Each number is 500 + 50 x the weight over the matrix's rms, rounded and kept within 0 to 999. Layers, rows and columns count from 0. Numbers have three digits each.

# layer 4 MLP down, 256x1024, rms 0.0934, rows 214-255, columns 64-127
526499472547442563404488598512568429464412509568472408470564542523473587527405497567549543419513569453554484616440522550415452440482537477453516502536468463517509476457595523546502524480455444
446514570530509481507495509455541492515463529495476534583430539507495482497424513615479658516437546613550463398551480531526544532426415476424422497501494508481500439497610493385481560541405522
483473504447483521563439497611557330488546499475513465554446513537391523440425504589552517505533415494495448522477489517483499561527548480510416414574475439426442437507504549476514465519524398
447546498465480505572461517566414455506505508421494533516513479495468373487623517491516431464565564460531505491410534462474463487462492608480466485429457462456444506420492448560477434580440540
551554503559544490410430492458481450526515519605493523536599486582428505512463543540548438547481503443482543503591490453498516513487428592349433504472450480512536572467495532435470507468501511
543429436444420407485443461451545469479576494554536457531466531581472501394549455468541596531494466611491426555512475567403541453584552485451502533487535484537462530471479429379527493464581540
469496462494519532506594503493486508439559493457571526516435597514511475437498490454492521516509519550504529586504466515374567431502454470539501536482505548482459516436535514474512465441519571
471522455455527492576486586513484547539525422509508480528488462501567489627488527516426516511477442514550479480432615465506553551576496491535569417490562537526512485504536479509533466422485455
529481514492527548464511490620539550513503502464457547449486463432491515547499433426469492415470526542442519446476536491522569581568571514473437566440410457458532541560439466492507551562487526
519513491553540477501465400552514477502562408538452504425487520554550476501474487491510449472390497533429454398567518620387471475479510468493537488413512545506555492467519523440494555530586444
551520480436460468536497470479529451481496521522509522483521502509399544524492402464569523540451419501532440425437563562482494468481511555436484535541484616433503466497526552426487590533538402
538554484501562461485562475540446533490450536459507544500467439502475380491511499570436501424468470571470571541493517437523474478599454516456539484458424431464576519550466519520500535552465533
462467491462656455554441430433470497485488481567484415482553541520544477511546507368494506522509505503548418499467495498519517515502560545475442467452497455503578453556539481560510509461484549
502427483436463498474427540508459537494514524485525431462596545464439564544470508519422510453531433536499617461523474522588425423457504485500519581488507473478472439548540528469509526477481473
539561494525509511461554407518499538549436493601561508449446509466495534505496551527525491542539496430493376439542471577484474563455540465517531517501493460527427532505418437552473468544483507
428502486467511525499495597570508505472462444579564506467519494544491509566477488447457502468510412521495493523545512464521516485551532549542465480525517471448465481508505610489519488410598565
435422578508535412470493462502537501560449579547390502472455464431458479434469504468467438414469375464467452534520482491545405457532472453482492486577427435556380464550499446529587434499477509
492518526525489514502474480645486467469491460536530570507439446422425578506650587496520449518587627483550439394474584565564505427554509471521460428447521587648610543549536515525522575424474467
435506562499580596521574524534539528578510590506413517583532523516487450428407611461514478484451517507439502345525595521484526479547543492472473417432487592457456553628532501574458593551527528
416544508461530541481488539468449509462459579449561553587431562457551443589496497521453400530499465560554405485504646496517519516541490531541540534473515475458632454512490578494554541570428527
426545511507496492495466470440480520520399438587501555525508556450541427528488548484532514476458568400525421448608464467488532459406496422536487524580487553461493531427483453516517534458415471
410526489443506490491537393433466433574547450496446531509545491450586376574519474560498472510502543544469601457508500510567438449490508563447498515551399377592457529450433456535489474524538524
466457423538509463508477446452489531475475519499456497437502467552505471462443548434534485455559496542500537530471536524547508482539516495472506519519497422429598479456501486469522496453475502
523467510466544468481557477505414519523578483489590524489514484441537451581458489561594471540514519467422436516463497514588613466449420469554435615495572383467496483455479441523529483531454476
452492508499435527428537483551499567520505353504499492580513465624495454458537508465443533497537417468452488480496544408484476512536556508584511483572457464488448529606475486489507458567437581
549391475468518608545498442545508505495545522458513497524498507501559549508542474499496565468484506580487560456478576486504555482542475483518511455494474551429572487452471479559516508607551475
516453548498499574478509540538471447534559433592592479473490449496486470468570427518584521419474424521542568498515562454557453511574497481560527408469510514519589471491481474471510474425450517
522446443543516519448596528497581546477613515479548569473561521477649540438526456538549520536550565509413565499478345520483473526561513491643572544488456485583552581500535541527532512538436457
555536500524502428521503519513453538460428561465456530478527510545467455531421540574488535466483456542464563543491516482576413503521498470533548442505436408522485488494517514394509570417574423
506393467518504490524444546463537493473560504469481470358587534497486539461409394452519472506507554474572571456510492598480451545495526468445560508537480450509390492558420433511501394558501486
557529489466542455520383436562536521562563515541499500524513452449496537452529549537550533467549521456514538480608502455510418472511581554436522462518501528457408535528511480472507517592555455
460463564413506554535488562512522498517500389548521487476437498466474539545511514474535621545475491403560505541507554490493442426521490531526564563571448522432558463516507543514556504444462411
491545531460557496411520516574524439452502455492564527541565502525471521586431406556497656517464475463465508477530479493458516450523550476571568452501422513505488480480573441445465499525423493
525435387510500465425470502435508465500439431402412486479518521477521542539589568512473491482495475515518478420449471463492548452498504497460549474512547582480394472516443515465517501530477488
567518530602493521476559483440499513456536468519487522521492533515383519542481577464500493428449566587578585554502483555615515431491470463365484492546422541554637508518424423599471469552522464
448508429463563461451516515477474491443510527388471510506542532679558453475579557552529602482559516603459565553532439484439432581451529472497412627583449515508660525492553398567442506578445395
509596561665432572502403412532477493459484475506582497519409552533467536432508471531487529500454511514459479413522513498487414478519526437452556473481521431503601468420511547505446513580528595
527451574571497553459422542581463512592383431524445529551494372501500597489458519465511453560495511515495431396508444528478462511523608434581486467385432496477444476479541498515577434540558521
522482390538496559571492434486452521543534624542505527470525571486588608515539579434441471569467391446449583531454431469522559529489508584549448495494476493634532452504514420609499520564512482
538502511435515497361483525482551398527545490555533602539506477465430505442555516590602574470510539529547440437474526546483505582546578416527547476560456493518545523460504446394514519461534412
486442567545460496517526417437450560478484450505538475483506557546484472620435505442440523528603449536504456582449447539545463424474484498597490535478532553477576566555520511542473441469499514
534470494496463463534375511538460495503502488511531452511512506575523485493510389480539522499483528530518560464524533558550510506543547495513517374447617369500472500533447448390531456463506485